From a checkpoint of a small transformer trained on Wikipedia: 8 layers.
Each number is 128 + 24 x the weight over its row's rms, rounded and kept within 0 to 255. Layers, rows and columns count from 0. Numbers have three digits each. The size before them is the row's rms in percent of the matrix's.

# down: layer 4 MLP down (transposed), 320x128, rms 0.178, rows 123-157, columns 0-127
# gate: layer 4 MLP gate, 320x128, rms 0.154, rows 124-158, columns 0-127
# up: layer 4 MLP up, 320x128, rms 0.157, rows 124-158, columns 0-127
down123 098:078106130107126075122087130115121141131117114142142121161101073103102169146105123107130085141119115119142108169140132167123164139102171118131129080141086109121113127114139141124144123149147129120147177108112118073112120154101125133131121126109114176142110108123173146168109103092144144153137116124108123100191107132102094115121156074148144109140132144154145095117078128146108104135129
gate124 099:127130115168139129133112106144129123121126111172125121123112125145123190129112123118147128130144120104130119189123161148154103148101130124143133157125128162121112123101140142100122163134142106109129121098121078116126097147090119156159189171148126120125138135152145143091143127169136155147118119121129169126099079077156120096085107114125188139100135179129166171126154078089150125126116
up124 100:100137119156154131098113128099158166136138103107154142168118134145108146143144109148135144181181133118167149146114092163131082125129120134126158139100100173106086206138158121152167134156160127120124109131119121103132098127096127187154111129133114118105083159136155126133108167150119172148181139120116109133101114129141131121153123148152128153108139164105149157123138105120113150139104
down124 095:155144132138151098158105126110117177110149109106159158095125106114152175123167118120124137072100101152124189078115123125139138158106116114153121122121096124110140123141117154170118114143145077116128133106087136102173117130126124140110121107131137135116139135067102135135168127136135202125139088139139119149104149106121109113116134139162065127159154105104164151162116102137140125121133
gate125 103:137066136185160137117116140117116120156147100110110113112138106145108105080130125131104127172085139125129139123144127112142131150105118118115110134113111150144125107142101144131119111150122102064159157183159144100115141122123183124135102099170136082122122165144130117108104135124104142118169166130082135133167100144105103143093141132122129162100107139105147119182132091120158097114169
up125 096:161121101127137097118136087132118125104179148147116157125132161122101161125165128082165111154113175111117138147100149159114122091132147134123161095111180102113143144156143128168133128119146103154129124166114147146129116151154121128102130117097102132103079164131142149117077159078105127074107124158076112164139162134133114138129085132170137158171140129133124107140104137108116110136135
down125 103:122126140142143102117081136141097146163101103143122087129102134065138213098167132167134143142128123119112134152152097156130124139129092144139120096110125154122127098141117147157110107093113118116189134144120121082115159143140150153149093132101160099097138132160129127141133110141142152129138110135134140088121119159078103140137154145096176130100124146134105108148128122101136068115101
gate126 099:120073111151124130126148178130135137126169189123138108134130111159106102130160105146081139099087142153141121149166126134134137100173112120129127104139111074113140140100126136128120124108121162099152120106115128147142133139114089156103086092110114125154106112109121133142112095145145123130160081116190138106154116123153130142145173092124169127142113117164111113141171150126143083163083
up126 108:130103124162128108122096109068134120106148107113125111129133161148094089097164125122129078093114140129142156155148116099124121130143133115093145146104113156151142119124119202071132132146138130119126120158125132165166148130063128144148156082143113159155147132100079118099091150157108102100139092113131115141165144124145118108087147092125133132122118133152144100109096112136117118174129
down126 106:136150152168144075145114151108092132107121165109102124153131086128129088096131088111150119141097140153161139123113115139134134119121117132113132147155106181119112136152155172140131105154135143152139131142146149150131116114156133101128154090170102117116132127109136171095139110129169151124139178084103158117132136154100149153102087133151142123160138160190111145116106093149072155167134
gate127 108:090102141092144151172141163143125123107141175113135144160131110116140127102157140142124161098146127101140165125122101136116111134138137119175109118150145087102116092061136129105138132180118135130089189126115083138129151129148169082117115124151145090145116125102127141148148093122096117143172165142112130163167122118129133175122145113117117117125138088146094150121177157124137154137145
up127 094:136072078120121159125134097092090148124107100178062135152156127125118114137123115158112136115130139111142185129133107091118155163095156166132106113100142117124143113113115152101113150099087121125095134160132128139133085162111105133141107120152134179119099147143110120105125130165082129133120106140114112064120127089123113155156101124145153151129103128123142109122137120090137076123112
down127 102:127119119127061152142116182105127126128133144156114116134132115115141187148122109087152087127110102118133159092124166142114133099124140140136134111109138153133130135115156150129126135088126127156091140111102114175090084155128096146076148147120116180115142075120119124130187112162161086115116140151123144108152142105145090110129131080131154138175104106145135138110118153118094121155127
gate128 102:097118113112127159099120140131137110106125131105094172129168133121115140155124113162111113118134097126102130176128137140085095144095160108121117155142097103135143122114130145120125115114139139160171171158090107159152153088124114139172093121073108145125123104096110079163122098119140149129157134120151126122147145149108101139152120075191129136159145096137091139179148156086144141123120
up128 100:130105137110114135137143137097132112094135120081038140168153160121128105126144110106146143112120116078061081113108149143133109117139178100100168118134137079121085132132143112115131153127095114133124142141090122129134137125135175119154146139133133119131144110128105143125121155143135098157115093133186126113152122121084111142155094117116112122133109170143101121106126112111133179142171
down128 096:130147129120157128113167162135127136138147148145167133122096074132144043123115158116123093092122151116149117068113150113159138146170136164147082106077136126134158121107137109116108112152132122122123156145100160132105154104114168135147108193144122108132130134108114152112139158137143138127130127127158118141122176123145111126115129115138168099093160152105113110095079132116084149120125
gate129 105:159133081125143162125116099106134108154176116107077133104086124143153154105143109133151122108153137124119145156131130085112101128120152137154081103101145102155123096099136133118142156125150136132111124168110160144125151091164143096113135096111120071110120084122156110132178162103132149108105138149135147136093146139124127170127121170153156216138145119129120128132164110127119133114128
up129 100:127159134168121130113067102137125105140143171135093138124126103159120139100128139113146120130139108116116125129125163147137147112128199097090121105157137122104126092109100136100100190141160133130160147084110120136148111128149144139139142105159140122131145111129119110132098167145141131133129083123134083144104124134109128166098058112126163141083155145123099097132170125173149144088154
down129 102:137111128120136151111103118135116113118174108148115162138114114140132107097125151115186166082177190155135164123146153171099139124140104099070115110125134106111143120104117125142106124156124112080126127104126168159150155117112134143132128151073130096099105115163136156143124136082133104125139133156072122165107128104145091146128137134127128158137130158139150114092146163114118159150085
gate130 104:141115142132113106099093123156113153132135132147130118134144144153141142147154131121118134124121124124151115141143170108078113121106105160171137131120129189153108131099175090102137118161158116135169130098127147198139116083115104126127128143114155139155123100154118151072113130116129096107168066098119146114132125141129135104140157169126205111098152137140139124085147123144097139143152
up130 098:132146127149172124169100099120116108130120119112078142128126142124110150169148146122105120135120154086106141145129111129168110132121127085088117134110075112103131128127102165155108131136146115139133146114123137071106131153128113135120184133080134111107171120117155188180159100181122142131098125122129107112138143115123141130155144086179123137144129106165120159168081095135103106123135
down130 100:133148123122101111140138138096117106143077132131145120129142136124086192175127121130125120142111103095121098121102096100126091177128150107110117158133092172098121129111128080097112158129136152114128151114132089122149142137117146121146153178135091113099171141145133105144160149125153125089130139132125162126126094153123116129129102120147224156084138128124122143109141096152161104137135
gate131 101:111129122101102126142143154105140113155102131146147113100160126101124133070103145144088133128140085157122090126083135128118097149162114160157096132142124187128113119133138136149108126108124148120130114094107138166093067104157113176117113163095124142136093115101108126124143152117127143128113141146150179144087097136170164135160125124117131105098116155079085116106090128130169119101129
up131 095:097167148121131126131090144144107142097155134154150149118135109076138116140147134122123178097118102132162126130152181160153132122121160141148172121174085163135136111150117117159119150116144130126129122162114125119105081106109152120145102131150131138154115118126130107107135108121087171162147119137125131112119089120117128140190102147074108112153129154138139121055114141077144095169134
down131 097:174154164108149112172166133164145115158116104098150117146127112124149128102126133108133139127107122108158141118083114160172088095161113111115118170130151131153129092126116141107099129124149131137153144158116109082143105082148136145134112117123175148142101091131113130109125162109115175147142152140100144169090087140161111139172091141122092146137133130140120136119168110082182151131113
gate132 098:130171149130156109104105106121129150110159146153102121156155112114122129160140144135114139143114100155115127159145109107143076130107136135124116111113090133138174165131106128117145067128129152142177160108103141122100182126144082130129144134110184151169090119125140162108162149138147098130157107149135123154106125104111107118112126117085136122126145103143124147117139072073114194108115
up132 094:121132122096159103141140126152135095147124093183105113088142115102139125093140113099150122134158123106096087152150167140153094108142148153128126172171101107172089129108159146118084143119144113143095119104123132135179113081126100120124133139129097136159085101164140145172113166105156152149128087133144145158141158091125120143128128126134142157137112100153128148119125120142141164088083
down132 096:106148132136131133129158146132100117143101106129157128138163116134172129111169114159156132126141084159136158108112047109118141131123145121175097124097125096112087139123112106097127104140115128054140117132120143111113126131141156155093117139148134138147088124112116151115134117148136144105175131154177125085132127116171102090151088098082088158144136098111138154115092137101126139127108
gate133 100:133125118162122146143109139121142110117132092091140089122071124107148140094127114099120129102130094137132142109099110124107142083109115127133112170096152134131144079101090119120094142145104101090159164155190082103093125099119123164114151078170130122146124136130114132110135115136112118129119141170129117076137148084103114104156080118148151144124102111103087106133096129104144124112095
up133 093:173163176110169114091166167108169139119146113116092119145160103132149103113131101128144139089134135124124113079130112139167123119167144111101140121130117107145117177141143115147136130128141143103077170064100178103116158129128129119146116150108151093104107116162126101108104181123127142132110123161093137138131141151102179142133186162147126126118146146115130141115146109110118131134147
down133 092:141109102156127128131084126120116146131123108125121132105135131163105135122119097137169128150137149108131167162107127169146089116069152128082165080146133177127137083157117158174124126125131106169193108148155150125155111146093130104124137156161092140151087128123151129137131144132133126137145107187152125123103118111108126072114082127118131137142132148103117147116165148156097099106135
gate134 099:105084102142113105074115148152169114148131132161129089143134111148120149099117129135114145161151087149124095126134158169164101140143107184151147113147138115107125125114137136133092136143113138141134127074096134133141093164158107125139189146152097101142157144123130128101093144137108137113113148147098123098100109173133146105087134144117112118115133118085083115094125124174118074160118
up134 104:132095127113123109079127117160114125130138183144161113081139161113098142094092146119095106112142124124170117094124129128145150136159145148163091146179163138125106062149145135125133123128153113159114113054087124115124123130150118158128130127132143146123127168158126139125113145138123121105107109113124192122130146190133097162123099139108109166111135093128123127125147132128139128150074
down134 099:121079112135121132073127141133150133119131132168103112129150147160128100107126142164109111110079162139135133132112122138139181111161140112164133066121123111164155084129111131126106135168157094138117154084096117160129158140160135139139115126143160120128119121141083117119125118126111180118099107082069146135133119147082121139129098128139138131110160155143077091147115111087151162130132
gate135 095:150129067115150102122132162126138155110141130134144147112143096115114114126094161101104173107130155157129132114125128153140155127136099139148114138138108114128133114134132152145123144169164150104093127119118115137118146097161130081129129130161142108169089149132165180117117177102115118146099134145113101047154154118102116123138114113107101095069110092161147134107169165149114162137118
up135 105:141141100115107134148069154090094138122150104083121139150144140091134109145102111145162128103093122102110106148131077115150138097116130140157142164128159119080161118144134166127147136094132108147189174167140083128122120163142126140167099110123139156113132095147143132153108108149133162117116133143170096128115102152143138119100121072111097129104136101119154125110134157125081108111112
down135 102:061124134133117153120143112133139131121173104124098139106159171155139113126122102162168135117154148104129126101135099124155149099151148105131131091092169099131134130146128139138126150082106099121112117117156126161102125123096120100130122182132119131155137163140180131136155142167125107185086127159120129163136135151141118119134128122157104126074124114070179118109171146110133137092137
gate136 094:101147143126144127139127122126130089117186112128113141109153127115123166122100134159093147157109132131132102166117144133148123143150141134119124131153117149107081149138144123121132149090138144119098123087090155152120102089132085163088121136149076129151143123125128107128093141105098090145114088077153116145121146083148138136205108121067117121124160125137109190103112147137100128151118
up136 099:103102107094138149125158152148182114125108102116111129174155110142132127145084100134119102131086138115095155177164141124122124153130152103127107148092112130112133142128115120154101132122135137107151145157165108150122106131138098073161084107151157075173121123144142153117154119142137118135152125166112182149134103156153132105142109160108143157129094156106114101072160134127173138107128
down136 106:122108096092138155124113176139078073144125086128114091096157110129135098135100120147162117155084143156113131159144115140117118144093150113112109119108122151124118163140169122118098112085130112143077101160148109116134130133122130147140107132147132121175132117127142114168103117115106178144128119136166101148160110123125143148117130102113166134120125143088168148150214139139155123161120
gate137 101:121094131110116136133133123141117145132112121074090095114086089106125144102107156138093167137097151163146116099133150100154141125127136124122128140129118083134156165116095120196142116133080123109095096123148115101132133119177122130132134091141105094134130115095076150092120131201069140106131113119128134151125125055133145136112118097131114152131142109096155127152124130127142133147122
up137 099:103113138108116149116139142137125132121138151105112115140121122142144170136121176113132140140103128159134152108155076097136184097131100097085104110127131101184123143133069127135104161117115136098133143171117116110066100104120144111112180146144106146101145096135112126098170105137114182139123138102151105118135117140078168072124136122120128139099111107117163134155166138128106149116120
down137 104:155139128144123139065160121123172144141133092158138141134094106137134146106077152098154147122114144158137128115110117131153141116108092157143142165125104107120101118102064131190198131120131151119104112118110079124135128107177157106122105147132142141123113133104090103141086127167119132097130122106176128093117142088087158127129126135115097153128127140117135140116140128116158179133129
gate138 097:135113133084139187103066160159105113182126158145140129106122109120152131119111134099138120123184112130124123120136130122178122176091145104111131107113129143072088144142139125124059144108141138139136140135129094138163120129158087116116133129116131166122155121106136123082074103142156117166175164082086132143134121111102136106128130137129111113104160111130118103127148114133113120113129
up138 093:156129188113159173107115125109134133159112178095121138098127125143108112101178125131159125136128132111159136136117108135142106139143119109138139114106126150078095149124106114116111184103151106125115133133123112141142128118115099101101094137128148107154122134150121094099111136103140065153128182082154142167157092112165117146164120139067105148128134137127128137128089133125125132177074
down138 099:146118177125110154115152161098141109148115127157116166120106110159134122107155101099141109113133120104132170165147163137080152112152119140133072100149108114090139144093058115136139059123146156104117139139142130166113128123120154127140140130126161117149102118089113153103117117124167144100105116123153135146152131127113111153057173144123086114144089154111115156127131150115118149132120
gate139 099:109122103071097131126132171160131142085142129087141121135139146185092170097111151114120158120132106109125154132123116134131131146122145113140157135117159130099171138132115148093137153118132153138136110121104146170151153071046175134123106131139096134155128122158114168138130099112141125110126097108157157126174147140134074092149118087139165146113109130130111165125144138143136149116136
up139 097:163115107165107143131106175139104151129110136128106143117157089182103136034086129129106123103127103110146131114116154101156129139130126153131127111141105076134123071116136145126153126157118159115176123154131135132151111135108127130103120168124135115125136175132113113125100094117083135138085128114171116149061148140124155138130135094108118114122156139120170125098117139125161116127157
down139 098:126130143125134141135140095120124099160115130153149126138147144142160067109153117123118099071101137092164156112144097092098167113166112102172104146152099125156124134130138088168126136115106160127148124127161126145095156069133128149127171125109147118088146140162100127119097124137143152130123077140138101055136107113123113128115146124123135142105104178136155137127144114178137135138094
gate140 110:141098125115161135119149136092138120119139105113157163111140181173108138140130137109137124116103144151130100199119159104130120154149146120147140136163108187112159180143115066150109147089085148110116127129111133089134099170141085153099135112125119143137133130166113117128097136109131122123114206113133145089121155155114153127135115142153156132103104137087128106110127122148139097147132
up140 106:133140139130131127123109168119116117151108133074083069135152096073110171127127141139126131126117115123105155093114132107101159137089130108139124146169124117171116068163110098123118126144106145107105111123160140137128166107165124114164155122146133124092163145103140130118118128177148140128131115138172115156116150098160092107145093161136106115170135129161134110131151122083163167115161
down140 099:079133172111102141152075146126125135143139121134114117122140101059121126118114132112130130124076099126148140133144132146161127145140129166138110133081127106134111079145148127132144100144105151159130115153114124152141120061158139132100188162145068137120127157117132110119137098103133136151130114148125102165100109147126133174159131140182132107133137109156166133111137139183126173144119
gate141 094:151126106109066154150106095093080147131109107168136170108145109116110139110102117124094148120144112118112099154088143113171127178102091105128123101133118178120092146141124162134137110150168148137104106150114169120113150133152111125116122147118062106120132127155107113127110116141111085151137125113138157143139106181168142159153131123119134138122101137145131074117146115080102118104112
up141 096:124088104128164123161156115108121143085118146131136132124100113155172121145136157087093116106107115144142126153089164125137152134134121119140134141128151133109105160134097092132122173113152183127111179119096151146173131123164162135113099174110113117118111072134129102126118142105165142119141134088132134108167137148085095174084135141125121151145116112157158092138107150137156088106150
down141 095:114153172163171146159114159132171121109119138126138108137147181152135081139143129157103124141125084172125122107168108132160154177139146118110122117141083106102152126139096114131144170149099116088176149164103200107152129114135112129080139130108139111149134142141126092141134091136148142136137103102154135141110138114126119131118130150098101172122113144169098150115134140136108149088137
gate142 102:142128089138122131131115175114113133111124182134131122162146158124135116170163154087126164120147144129141145074096140166158125122135141172155176124117148175131186108152115140092126129132152121124111120142074143119151118119128109144156155096122120092075147182086113137144106104130097126153133155101158125126116141176126123138143132082127173102147117127146116102143136123118099146153116
up142 109:127149114117167130110117145156160107137144119147133130103129085103144138071090122131083126148128095105094129124142069081115104152136120115099074104119112137140132107132113125134109122135100108137129162142167166100127131124114145100118148153141156171149090113176158111153144182156098161141137184131131102103111139112084148177142094124142150124145090123121144123166126104112141131119134
down142 109:100111134125109156153106091121167101120147145135111125123092124127091200113124147132107090130117132108084128122110244131117085130133113087116131103084117164148134115134118110142146152132131124139128146134165152120126116121137124119150127144110110135119158102126114112111129150139097153143111160151098153148133117122087112138126135133163062147107125139086157113161156117146125094134154
gate143 099:126129112122102152143099096169129108120107160159113143167132127136135137133107138097132109157140159124140070096118144119115084124117111160157131160139091123115134099099128123132140173087123130098162147104150099147115089128144084172127171122150093177148097150102106129130136120116086110164143129182105143126129097146126122106184145107148156132132124134103080140119150094098119148106093
up143 100:142114130102119063083101124164106102141154117135159119136138123122084142125152175133106125127096123148121152158114137153203104117131102140164116129133132131112079169156098092116111129133124122151136092142139116112131145140170125122169076112121097117107115121125118128076123149143178133137105160102127147114093153159131122096115139130107122131103113081159117105139090131100120104179143
down143 107:096118107118163090121111164130134098138111130153126117102157137155101152156117117137113093148122131105099134163113025125210123152124158118136134127122109156150152114125094098074144158139135114117142123103143083109121090130103128147139128096137122145118144098146109151109125099084163107157131137158097138135149137103108142127122108077128154101136148108138120162155134111126114116146139
gate144 105:118137117106162152149140152115163114163139078147075152151131122098101143140185100065119163138095113128126124162135118137139112058149102110178126088115129113098086155139107116123129123123109127131124111121124164113123110129143131069161122131102140100152158137144110139128116124118117150137132130143131124145172100136128140088138141078093146100144143139110141136070140114123165111110096
up144 101:183107115123091111134148150125117105097121112086147145086111123158179139116084115131104098107162152127157136136102171142138133138184148140073131145129181161126139124144135127082154187122143088094174119124127136112104124132113114153142110116117130135129114157146091112144163135125126088143108092141093146107105118122131110181175112110124128135107116135138152108131101103136161146149126
down144 101:143125145113125144132120117156129114150085132147119146156145102141114090109139147159116143154125139104105144121079169149132102119114163117074138108132150151129146109142146113090120070137164125157126120144168139134122123111052141140149175162097140166090145110137195153112152116114159140145123177116115096136146157103122118104115115118120178149161169149129125110140119131139167117113146
gate145 104:138105094119118130121103135090134131134132140138132147131143150151162089128156131122116164109101140117176146125079138097171113141134156090108109137145106151117109156135126160142110141129156120178090140123111101113131099063151113133158166104165130151183107132110131088123121099120164103143178129127111074090156143159123178101129167123150123105114117117121128107132131074144139144152123
up145 098:129099161113068100098134143148141169094103138150126153130148101104138135159112151185119126165120142136133091129164091123136111130091192147154140157143116092119069128140126110155093139145130136150133149120103101153100116121131114170139110089138157144114071114161126137123161111112139143095109104106123124108159139090137111123175124125156155089141093155157142144101124132118107111127136
down145 101:170111182133125116097158096148119165150153131129086142112118120152151109120120111142155177159098148152142096135100080143125126135129167141149132134072131110172135139135140165133128102136122114119129121118089153098174126116173083086142067111144141150119139096120168142124124116150109150116117106135114121136112156163128126155130113122161086093145149135139088089119110115112120161100160
gate146 098:134175090116144133138090144119064106110135134097080093152128133114136164136132115142127130125131138118127147168128118121102114125138151132148087125148095121158155115112137117120133124127113136124124134082113128111097105100114132088154143144148102144074129114080140106185161152122089169148140150138208121136107155175141146155119137099118135086160116125143164122115158113128134129083157
up146 108:103108063127144126113087110168101144077103131117133071155122117177128107154112166132185128152125107147157106097136119128159131134151164132145143149124143128094119130126183117145103129117132140123141160126129133145134149128150141117134104112143088144079143136182122133137053122109102109143090126105094109154110201128119138131142129127139093139134131122112129134116100115155133125164130
down146 109:137107119126128120141145151109122130139077092122113100131121138139114088141104117110124160099073156153149158138119136114134151134127134130120183159114129146128147133183151080112122112130107091189085145188128145125142117070124132124139154127100159129133143123144134106127132097114049128142144126106101119123139103108138145112155178139132112155146099122101105112147135086126112112116186
gate147 101:085107106136128167141147153084132143159128147099137124158109145176156153152121164115093185127132099117139170098147153113132092092159135133128104139144118119142109155110101136095111109161114116135118128135185086121099107150144118152142125164127127146165119138091122141114087116165162138191129109157138126115101145142112152093110149107148126168133166129135140120122098120156122180120160
up147 099:111134096128144135098097094096127103113118106130142128174101113102198132145117121116136100109112134167122121132190134105103154156130102098156138109137141128142118134112118142118126156181117121116096159108139137077149102157147080149119134136105160113177135172120117121132168121137151144164109134188127132146114115141159148102060122072115132125124133141140133132132079135136139130155144
down147 097:150112118125175145119101102150128133133172129136167171157105156146123086107119126109147117107099102108143157144146174147129122145149138155128154105112140105151162105101143102104165070153141113146129148109118102131147106137144199113156135090119146122127076069151117125146168135132137144121159134093116132159069128116111109126169143138146076125120131127091094113125127132119119104146120
gate148 097:178083148144115120089098133126174117133121134113149153133132150124128109131122119157118137153087106185109133103106180146155132153134140174124161121134148116132175113103136126127170119082134126089145097083107158132140133135129109075137120119101152128103096097108082135133171157148133139146124119114115144114150164183117150101137172168141148135148125134097114130119141095123108079114116
up148 093:126140159110122142111138136102135133183160153112109136124108162112139118152120141107146102142141127128085134119127111135172079159107104178126101110123101130123070097132124132110096102140123107171153140153120126120125112115149122128150136139104151147176091075140107131140191123117158140129128156131112152178084102115120136158054144107075103157145105138146145117143100144104139129111127
down148 098:164123118136168123132126117104156146090151103163124087073137124152150141140136093135090128104104175148130104116119181111085107142152176124095166111118151106119155135155135103131124141135130125149133088112121149081125140138118126132067146114105098137107107185114098119119119133113120136097111138120132102104131136153126101179180126101138113080114125129163166103105170107138140120120144
gate149 102:159144134098139078148114176108149133147165115154114089096156114098134125130100153114115099120090074131168119169157174142145119141165117104123157159080149157117095132130087075111076169159120090127116138084119129134101153131090132133144138165139118096147133118126114127118141133120125139101141156114131130098130131086156129126133099136177108087144112120114116125131095124128111140146156
up149 096:142140164162075141130139123156138095128125099078139147132137163134167101138130093120116125143130127156088138090112106146133094128139110123145117100174127119132154149140169159122136116095126111150143141142130089169138092117125107088112156107142130130120117131129131116141142126147137139153160100186065114188114119127140123159154175147115104140129158132139141105194146105135084108090112
down149 094:136126090103122177127136131152107096114114143125156172110115134178180122125123136119093127147140136153095108132132099138156146115148138157086078112090151111115142120166169151118133142101097127136106097145128148159140105183162109148123105144146134156148114142138178134155089117125083125110139115131163114105106127139103132167175163122118170123117097135142139163136147105139167161143088
gate150 097:101134100146120148103124105171107106147111107124099128176124064142068175113086120137104146127092123166170111156096112125126113110142140129172084100109112109144150121119133158119136118120120139132126118144175136128129115106121109081186138155156134119121126135153128135127140152148140092151114103156169116108142114114116141145140117142095150105147180148121167109149063141123109152151121
up150 096:168134134149104155126146106134153143141152106110129151107118125105164122092123105113126123148106127142095163142114145143126149151148145138123163184129094149149145110087119169152100149116124104130132134123096096156139125137158120123107108124140114163129097121130114102117132081115111158128125158094159118158108171187162137156147096073142173168138119138174133093146128113130080189150125
down150 099:094117142144166115160108105134081140135128093115129114126117129148156110126111139144123107116125134094132132125152158117123107139109174150105114085147144133141127135181172072068094153146127116130103110082140150118127076163118128164142130179138117126125113127131180162132125133118148081128089146156135157165133084123099116179104084102135165123152136126121089132133138116133124095130120
gate151 097:123115089128137134133140145075137136129131148149099123102121134138097125106093151141081162172088123125081113102111094163150134119111145132143086111110134119099139160123107116103126121115153157136157153150126136123134149149130091088097089135113112135145067135166161113122160090128139163109123179076159131154125132153144086149123147141131127120142107120111084129099141186166154158129129
up151 093:122143125135132141162156180126133127157136124086093084131101137113107096130148122127111146130170136117140125143116176142147143102123121138082169156103100144181164093127153126146149129138129134133153078098102138175131102137147135127135138172128130149068140195125097134160088106116120115111110111153157090148130157132144079120140110140130123100142173115158144097100116108114145128110133
down151 093:165145142121123080104103134165108152144141122168141133135138128111112184122117122124131089099136142129125174108132156114152121153150150083114169132129141090114154098137124134105115121162119144110150117134156159136111104153149129168196108118140180115082126109138121098111093170125116092134111123158157151110136084153134125126143092147116114143133114115135140076104164071134099154101144
gate152 100:132158126153130145130095139122113090118131091121161135138160165081166151086105134140133120159109145107137126148111099141151105124118131100117116143146114160131100131123126115132133091118106113168138113122143158136152087216133109087176120084131117140154109123120135068126159142067134111122170143121128143110106087106141122130138148136134162156143115134157145109159162133155177120109147
up152 095:176101130138147090144150163115113142146144155127101115136138105127110103148152115117076121141104141115140148118148128093138136143091134149137130125103130101044147113110110136126114127101096105161146134175142132101134096113196158152146144141086117099117143126106104160084116141190130137138110090142116153129152171136115113092110124106135102152113168102127122128124090151110103129153164
down152 093:130086124126120135118131133127134115144158187104086158133127114172091170077141105110088126112127114133141127164107124132156153150114100101170161112111157145131132144138129118126134161148143131101115108125161092088104128058148117144121186143164105129142163107133126128124120136138105129129112134146138112111092098133082123141108131130143183137130177111153100141067159116096136136159127
gate153 100:120125122111130144152126096120130166094108137129149149139168119089151146111115115135068124110138150143120158188167156095148131160156149103101190156113110152121116152136113148121119110133119136164090139144128208102140138109133106160126127149135116164153125196144093110124145116129113121129124141122137137134132112138152141164152173160125100126115113094126104097133116141182114112086124
up153 095:116085139109136100126142125137099136135125132135121158150123140113127160148132182113147131114121151141112142142100160150124161126110190120128180131095095112103100090087132110140125057127087100132124112133113138072105130093149103090138092139140115129088106159180139136135112149124108130170101163115110093121103116126145155161174119150119135098145117159145129129104155132133079132101139
down153 093:127085150114144128137141146142121100117107127167117136184131101131153126164134072131108102107121170117097121118120130138122147145110116146088101143206122115129135124150086137154126087134114144103133107100136132115135125047135128102163125109103130107122104145138162163100181065121151116137120156120133123107123178123111157138136124150156116085168119142134125084102130112127144129143144
gate154 098:121165176121126127096134119154135102131146164123142139153113096161134149115138130137134147166111112188102081112169129112146126172122102097136137131123097124107124174112118131136119167109159107139198151106151162130150098140134129143126109081100112155180108130126142069106129119156086104123142153126125113107158118134130179131104114103092111161110114112120098141149164144157127116151119
up154 103:116142132130192136117137135143121128113119151165142101147122124145085137122120103190119120110130095132158140157154088105116150101092110103128133200100131091105112091103139085143103145121132115112122131137142126113160128137129144156106146148072108131145163151107154121132152163101166123075117152132155141156176133158162118132084131107113089105105164125111154134138128147130155094103132
down154 108:128097140158124148139146158146066165114122127109155099106122125117133041171137098139113103103148081120118124118138135156110125124157140132115107141156105109153100188118123106109117095109116130145116102133121100103150136160139162138133143147138116156108166136143125115135136147082121123140134143093109061110146126152166073136116130134170151106128120099161138112155140129164136109165102
gate155 101:213113083082165144174148139134114136147105130159129138123153150140117180162109125164082090148160127144134121122119143138153117130128174138127118084129135138126127146136141129112140098118141137123093175148170098124098146117141140164116182119095126143122124128107118129162107102091122128123141142151111113147138114156133099105103148137166099121087138061132118115171130116138140114145109
up155 099:181106123115155121168152097125109127119164132131152122174110172127130127170135135133119072079093098119109125141153144163121109095144138151131147130129121153138130146113119154137116118077145142138118131145148137135143143106087119140147133105156133092136176094127138161063151142137083113149120126131187148110168193153119146134102143095126098145140113145106123110134125105111089136129164
down155 103:177124132138170101118141118120156113115113118117136108125160139080135102162111146109096096119072152173116122124113078106129144104158141147101115130148130148115074153155116125125127119129146124152132157121113125121204121136145120176117108098170145112171143122103102137145129125154139118146093142121142144147171160132131113080149170144115092158128103093129146112154136089093162120101129
gate156 100:089145142130122138159181138123154145169135131130159126141142141082138145155118127130149136163102154112116128109116120118127113144140111136180139098099135103157116081130121145160150122087119141157115144125161118119099102171182104108176118110134155100095060136159132129118122105094147159153133163169132141141120101136157114113177113132114119096119162096116099114095165155102121102145107
up156 093:164158147101152132158151145133172126121145144121118134119177119057175157167140136090167167175162141128125143115139095114119082127152107106088142136148130094149086143116143139108142150115134112122132108117138138146162120134155115140131157112157117173153126150137134137099138144158146103121094109156114111092157076135187105134128138142123105123108124130103126122180141090116138155146111
down156 088:140114118123161085104093114150112134132099135155125115151154166168167145121152078134153125130129158139135106105139137124140109108168088112138129139148085139150140074113158142155131092091128120134110128161103159123078156113128129115186133172118153138101108097066130132127126095151135150110124113111122152174119143144104121141130138167147094135117084093131157140166113177147134136110115
gate157 088:098137066104110138104161066131110135097146122127116101129146169174107130171088116129126142095151157118104164134129144150145138097154152076146119103131098157131125132121112122156114124155125154137119146143163135130134144119150105188110163099103107111097159095147135142083088071094143133121133102135114166123145121139105109113121150128133121146120116158145076141129147163117130158137100
up157 095:135114158122145129116100111167118119113166133124093140116118089136119115125087157107148136084132114111077141109126112113132132127136152132112125152108070111160121140173173137101108130093131135099138207115106124108101143138135110123148066163147133087177117107122117100125121142105114097131142137144138166137131166158086124126149170164124158158119132171157143133163142146130160137127150
down157 098:141117130068127128152125137146101129131133160139124077167160162123138044177110137166134110140149122091127122172168154137115130113117163137113147151135125127127105122107129113110124139133121126124102131121132117129070097098101132188135151120120143126035111114090097105138137095095121137098116121145106127140114130139117148166127159124110149104149119139127150126112164139094106134153146
gate158 102:142088105130125149148146145171093144109154120104127098149144137156129172157065124097137138126167133142118154109123112153123117115138127174171144146116101141172105132127162127120184104091080127083140097146151178083136135112109117145125113073092127117126099129092145112113136146155097106141132117104091112132127096094134109180123153115134146089151119135144113146103138130114130115114104
up158 113:146122079130137159121096127170122129134155141120137142145083119122153131156103114106115144123176144146110122128108165154109104164119116171142146102117119115140109136145086151135097149106161097154153142117124154120102117126164120133146167145174140123073133081129152147113127114152134125135151128095114110118111095137135133127063177115151148168142162128113190149089123125076115110149096